From a checkpoint of a small transformer trained on Wikipedia.
Size: 16 layers, 2 heads of 32, MLP 384 tanh GELU.
Architecture: LayerNorm before each block, learned positions, biases.
Training: a variant of SOAP for these matrices, 116M tokens, 7062 steps.
Each number is 500 + 50 x the weight over its row's rms, rounded and kept within 0 to 999. Layers, rows and columns count from 0. Numbers have three digits each. The size before them is the row's rms in percent of the matrix's.

# k: layer 2 attention key, 64x64, rms 0.414, rows 25-39, columns 0-63
# q: layer 2 attention query, 64x64, rms 0.38, rows 26-39, columns 0-63
# v: layer 2 attention value, 64x64, rms 0.396, rows 0-31, columns 0-63
# o: layer 2 attention output (transposed), 64x64, rms 0.4, rows 0-31, columns 0-63
k25 132:482577561526517461481497487436423495529451553429458533498372589544512524516424552528512480530470469446524535588530500577540452550487604444513514458504448504473484487533528400425446611549477540
q26 125:462553468576588579425478466507542556523531515480500582421539532515517446555511459537501510551445448492482570423412498544548512524468665454510474573433509532425493448469502488550538431500505447
k26 147:542407400474524531487450454460584519489517446497534445599530451470533505504521455472494471490546473591436418454585538442454541454594499492459503461449501505636496538534574501428450483539560481
q27 140:494418577552529507486476431459453526398490413465543567534479483510486476511532442535528507469509504456479472591526481525547534469356532529493573577518542527463457516533434518607444528638504505
k27 146:550522474405480517427477416583545538550557474625494535473535560559520460553536466522431485420451460556559498408516408497475463521533526555396435511549459437508461492553477540465434493467497476
q28 111:482443473615359503451475511533449551449512466540379530438590500500559538474487492501486517492517507424470609579524438493516498409540483497463579487426414472552583491519478508522485479516507509
k28 134:526576419552501535469545471586595436520485483353519440482539528470534402464530492438478468543504483509595468480456489434534528503490555519537595505381514457474501470471563548476579483501530452
q29 132:490465515538550474508523515546516462536533556470411534497571540570517536483431561517461403497600509564440470370412536472572482546447624500506556503541397493468529485456500444444524493535454515
k29 126:539471501450510489415455585393438504468566440457420467493523504530595479471515379490546509491559558553498539535517554523514465566591472541492584422458479479451452563483564542531589510515553480
q30 122:532569426503544470476526457502523581464456604502528538518545466430445534498528480421482508534479407509470527443465459511466505371519524529548547452441455451476478420482415422407546563581454454
k30 132:570536429465419573481491479500435479570486488420489475535431553441516476596496506569550412434460581457467515500559512453613553479436425458504513545517442582536486587498533565468479510520482455
q31 122:537536454452501455531476572528546461535517438500483446553439507508509472506507377549524530467551404410575579423536551546512542432431525489465477533517583462526516502457448572455365449548506483
k31 120:431533582517554465484505429525545533564447509490508490400501489510545563388543505493505490507508400473509424578548544456460456615482432481492508489527486473507537538435546579453587570516552400
v0 089:540488402486527489496458603492499489475501512567425437412442498610546447535538448410523530486498452510464504404518475560426510397517578455498531547577562549511452505454561565466448522457486523
o0 076:503522509525558486471492523549400519491477627618519441494547480497502508509502489452512435569590472478402561458515574545470484576472526519583568546457485375452463480475558474463428524457548503
v1 101:441461555487400494530532473394528489579484524595547533546519478516479481475608454556521538518504546458417450544521454465545524574500538422527484375493512485532569557517541588592552503525541508
o1 098:460405441553398483504534461542502488415522495393563494477481569469555560509498453436462514513422481561493537419593510511468502485537540487482426390513556482550516462539480511547594479605510535
v2 092:506514411527504492468551448504481476431487479396471486532549556492471462446426628595400540532455490427430475459489515490458455496581462421459515479489519489428552453480444520533416456426502576
o2 085:518456571602477535486478534523433538489516546466481506551467448485417361544499440493545512507629566530503479478482482530630559447458517564468457460487536489518480610453458582540486534512496465
v3 096:520554383515563482436476451532532502475501483544497531501584530456476499569536463514516579570421488520418517453559503438545465538527518458372527396505470379459500458497486441588510488533492428
o3 090:543557518505491539523619533557457506441443542557514491521460443555484423527480547540542574475527545499644471505484424483571489479508497454616449513486572532434487441616457480436503462528513463
v4 081:480482472515459505473561477546479562543515382405549469501505587479544474477388642463469560545501416518531511479550541528482422511516559548488541464543550592541527421544451467484466456539479556
o4 082:571569533538566588447413481477497516521506532494447583543543422509442480519486425604483506488551493457516442501514474498583587479436458447428506417546509472496501612434467568540468494443454438
v5 087:518459452467455393527463506471572534579514525512560440452553384456519565471478473391472512452479625514412519451576532467496544392536508531464499472467535589510535465459510548484446516493544500
o5 081:474445531504486434537526445494523524504556551508522554437604527508568484491450550519472532471540522567490517506501419570568552539471479552490553611550677454560544459590532506499484562537470537
v6 108:482518468522529531482497487427528489584534491524433514560538534445471497424557511540400499554495532501440528481541497504508496462493457421487459473378517557523457375439437601606443544424532569
o6 092:563381521558519472526489467469492551451414523452564512536532506539497423570584519448634485461526569479489533414508463498540521561496583554529457445520529524488433598576520539466478553546482544
v7 085:557489461525521477504568500483505458590524546437521503494493555455599610414463523556420507580486566502440464467563558463472495512478527521515537531472610542445585463474464485574486536526544629
o7 079:504486563551554429507525534506589449540539490529419510508591444476449414594501506486532509421589587532462537472517490552611548508435499566493466455415596501528498588487444496534502510542549499
v8 090:433540519465543468512541490426493523541485506551488455517418451467524531453529433520456493450468486533530406472483518454541557559435452537439528454433480408405446443421438360580526564513537474
o8 081:454486577465496453460568467463585400458444439418474608462513490480456518582552562422530485505469533450529462503516482494489438563440496520527484514402482614463518453505472400478572455554488522
v9 094:454503456494508555541504562484453398357580396480493507553541426435498598546563480544505472509595558557534505527493605501503468458487473524474493459467519450511406537516477570483460533520473560
o9 090:511533489418411478506546576572487548513426407428590491524545598537516443443501537518642485484482491474517569510422456523505393520536552446498532531534469483427531517512494440510557464434499506
v10 088:531444497575584461469492531482433584587445482491553447493480502499511608532455459608506485555371537470356495459510510497538469413470454498508501455521509527537487531425494433552441477535518488
o10 084:547473601570487450423563487516464525383514454504375561505556446577480432477489506480533516403443512534487539542540495608489490512459429551512497538535593516447486454439509503581559523490493491
v11 113:522466464466488592504476492501519561465386497492594474495514520510525452494495459493598424515495568511524564451410484507509551517538595460551566484479428516536499588475552518358592427515458472
o11 097:504543461468513501534513456546435510493605507518432438508470517412501528488464485609434461526436424437513452528593531527398413469498489549505449487517583394534563478512571502534468497456574573
v12 092:556509406507482560526486557577590496438427446432518450483446487429531450573430504497520441509579552506590580553568520503437454510529536535515515439501488569532504519518537552403464450423433474
o12 081:530527504443478525527446493567397460613613448534478425525543540526470486463559492561525509572528464410458436481509532409518575516465441545449522538539485464480453487539396530545434584489535481
v13 089:482520534624551519494437487453433526583446507428515497549447495415476542534470481525529517585421506556407524513521501519557491429385462480511454562499486407458502491529399503581477419522506459
o13 081:563468578427572483420495537423520506435514452515448475432514467581555477521450507438555514370399532526598531558476448560551517468536516494487540430499537608502417517523481478483514455530520509
v14 073:519495401508533479598586462543541584449492511444545472487395450561446459469464502461508456609512542509445487480494484488593560582485495500511471478501451465553430493463533466392435410489473436
o14 067:444477618511507541506547481524468491472467506491433392525419642456493533439463505512415423437549521496488461565582420531548592490480444491439460585520569474508546474477526473558493512478521486
v15 109:508561520556559487503383486609464596482574467412501505465526509496484418496512568508481542505464546555533597561526505438493436536569490548463501392503489484536537401534573526437527488449452462
o15 104:534523467498555573522490468435487499487464561498504513495495505549524519471582470536601617584515460425523471631450447442538594544439430462531536572588570473514467528544454545532437525492523463
v16 108:519588433513537488448459550621469493464435486516533527523577441477476453436600628462499493454550536483538497573492552500351493505486468496490545515429484544457510522494496455464492495411426540
o16 100:486501443508391595585472533436512500529518420436485471492478516542534401496488590518508572532556446457449466551430474460555418468499497572602599547454445506550501488568490533483443538467537479
v17 085:466478637565461454546438496435563583457537500478502588512502448425530503510467432449508389426524504548437514571504424532534437477522552504542490522549441528572521556565534533503546493427463453
o17 074:531450498428404477525436529462468532505459460509540434459516484483533718432493490479409549519470547524491482523458495501441544447551418470435525461510578525566485473519484478546570516552470525
v18 085:479450502542493466521595486568548514547527519384513369575412462433469495513418452427529511603448509602552508455544552486536549454525478550417496508538553510460545492449533506520499478519533441
o18 079:447533550383623486450455477503492479473524420553471565497498462507498381568462463477519417475518462593508463571587441431578567550482467522488452507524574492441484522457442430501504501518473521
v19 086:472484521490447557579453542497406476472404543478528530572397583478483417581482533518546519516580423456525465417526602487466464558460587561583486475479539495529543514526492576523481435520493508
o19 080:543568403405456484487411499552483400529533400458503479474480495551555498427506535464518421555438504443529594465483492557519522457452537461419480411485483509558488579426509544550477420467506492
v20 091:482532609479516436420438507497482499471592563384454524398478537571533565454471439464492533419483434460454447410496537547418478439426568495547484558512489466468517476544531528537490538502549534
o20 083:474508470503594519505389477496610444530450557530471478459523425493489563532406536392522500494513537534437588526355539498473504472521525389483516499492548547562512472469542467483499469441533429
v21 089:543593404451602577470474470486520548445525553520424508462530500557463542521557619515457543501425520459436525499574533518458443462548511515468533482495545537513489372475406455503441558441517497
o21 079:530480499553450501462520452509503505413450582547432422511524513501439412513529530485558555517569595433505515448393384576506513519400475556533522531486502524460469506541593510433451509502450422
v22 080:413513451489486431540542475417509590505430475508582494442447572572531432562443539485545508528547477441431485373486435488563584445451464545519559528529473489485450509438499473530523462603518520
o22 072:506477574590516552470514517509391418525494558431468631471493441464529537453497539508419431474491534511522440539507514558561420544402558436424578496431519472526470494445554553524532538514525520
v23 094:560409401489451511504515489490584539653490460452500515472489440427424463510498496426427477581453511546503532462464552465463531455482495459517406482481540539598487517524548634503538494520515496
o23 078:491461496408550427527533457529435567512478482607432549515498523524560480504486465473464446485513460529477508429633470522608531535527511535413454496554544443511561456484545609476438509467449591
v24 095:513586572408505507551525412504472466529487552473497536479499419454456463517486576555591439519532456480611491526508547426553480574472526504479509488564508402392585501532408452437524514478534490
o24 088:485578470480541518509550602441613451578561457516528417519431578412518471519576494486481555499440535544500480462455504543470557505490522488424482440503414615520454487479528428452492446552515435
v25 087:528477536466462492478525461527412469494540490478470606490482556405454494441508511550447483551465473503578516514513533467497544632483472557479475456423484415453509471617469396586612541484518507
o25 074:519510451471484449563611555543604533562462408485452558505414432494470554542588543511516598501464542479536506559506523501559522495562519501495466501486414618514533583515459531446442446488459537
v26 099:564505427524547545546541525440565532416522408516479467537435624547505568549454499511527539482557527460489526447524496531522555555537485516516537560537435547495400418457493451529396394534448504
o26 084:577506668501532509434510474631420521517438581408518506502549454510409544472472498507503420506537501460588434535498558512518523458453497457446524547470470482469543488478436529487511588497516456
v27 083:469493528554511467464566557445459497443486547571525408505451574539484552499552513578516573613527425445402517464510488575518487548484478483394551522515477526377442454463450435520519569469497511
o27 072:520473520554488505493520523535498502375475492511458467443560488593495464618566437563546458448555519504492517586469428469516387567542504485512420495459459548525466548448580440492470464564466400
v28 080:568485519525549548445456564509550590452508555429520608532509495455528550545532460482386429503523505467511548614504555463468516522467403476487476461547520558526436561530537412456520533386485479
o28 078:535548518449363452514480498527507500512504383575458539551517517545443496465593565506475557479521457525402456523504474458538528456514404520463469556490536522557554423559550579604499504524444563
v29 077:539568478500514436586554446497560508611513567539570468421524498522533493524431449464568512519417572563502509509551533462500468438463582495574515559431461521583532457513500559516438565573559434
o29 074:453459488529629505554424421493489401572486557487508462514530473467546480498397587524469465467445559506545479426442439499489521502441493494525531557554648505523508402534466508439468514447500503
v30 086:546532529600536429580540531473449491494540476552466599566513464478529578558508527542568420473452460567484436577414538496558405541473442504439467536512512521491511507553433423517453550472435567
o30 082:502528583442396499519536610455539493480406419492586495500565463482539496472524497575480497477533548489559474467472541547503512462481446496564574518407477568477520573419450417489619479496452460
v31 093:452458599531536449450573491424407580471533578483588429552587519531443454487481494467539523517437435469467529449503502495566481484519486472452569592434506604457488444447441469559454517476514528
o31 086:530477492578543534479383488463538545405451460452551535523510401547499464606449513587459475462508502545468450517462434529459485499501482570487455509536528588566524594501644483532463500520458515
q32 068:481516357533469502480434459446565526526514504455539545540504472510555507511482466562432552546517499521406526549488487455480567520464591443450445467453584536458421599594500493582437512436556512
k32 055:479513589514498472509602527601474502596446431422489572527494523517429658459432566474556464470467444485528496463474503447459534457483481542487543466467525506536511456441518613475534451428501520
q33 061:490475442524562477470429486519541521501423477386412439447521482536533635478468475502477416407549466446469529518499478548488437437445496540450549446506407569422455513535524502437491500437433463
k33 055:519528592510445503545560549380548474471570525622514510521422560544487440537449510452557549551509515562550520473486468468500563577520561418571483580539568421477532494499516434532476440509548461
q34 057:528490593515498523479472479502508462594474460604456482471520536528503613606530558471469458495477463571475593444518487472417561507480586447510551442490538467557508525529491449555615485606531494
k34 058:551532509522464531613528481469528521477515479598629537540564584516490377495496453574465567421616478541502510441546420527560551504577575477480575470534558461496497506499511495502494522507500520
q35 064:434485548524529478477451535518490471489505556470484472480544449578575583594543374557486493483453499546490530573518533511438544600470544454457487509458533563420454542622499461507451548433592484
k35 058:612540436486492505545499443461481524487485397583520482546446508536440468495451556562621612529468416500422498429502495516432510517554526550505509505563474519550503523467541465570364483488513509
q36 065:543596453485551463493394475450521445527523535481520423543446527451497397503487401412416478479450480495460521335505444521463555462459523468511461431484511454524523521504465467543478449520590495
k36 060:460452554519424547499544477512511585503479497441499547472610485490495622456468623601436476556496501455566529607482566472567539573493480497478450536472475522516484454534477492519602552448458479
q37 061:515509547524499470482526528568538503516465366483578572475554520498525589473630555463469452484549487524526573440516461490486542486404591433549506521473541544561439604523486569492575511544469469
k37 050:460566488483484563548496523409473518515427542562538475482456495532468378502382366540548567542495542542508494545481522435517517488548515568475543390507527558481485520457444446518431443456545435
q38 063:481599413474503501500417518486500548628500479388447518529421373462489536546529496483493531509471528513438570609450541498473570536475527443467514499559515573553469505567469462509469460444508437
k38 046:539508582510439466576588471440582473388535560568537507526545509500493483509510465500390487551580459461565503384540472453487504403439528501564515512439534440530485543483530494523604540546500508
q39 052:448504430526489522554461413385482455530490484435516440518501538530507470622364466546415561532475419484474525430511468458498512455538552518526546526438586383500491514513519452546488450465521479
k39 060:512529554549516511463526478628519551557540507487495603564576450547502622557541624567567523465435482532563533563464544468505525498481491510464477554560455567497564475498489559509553548430474533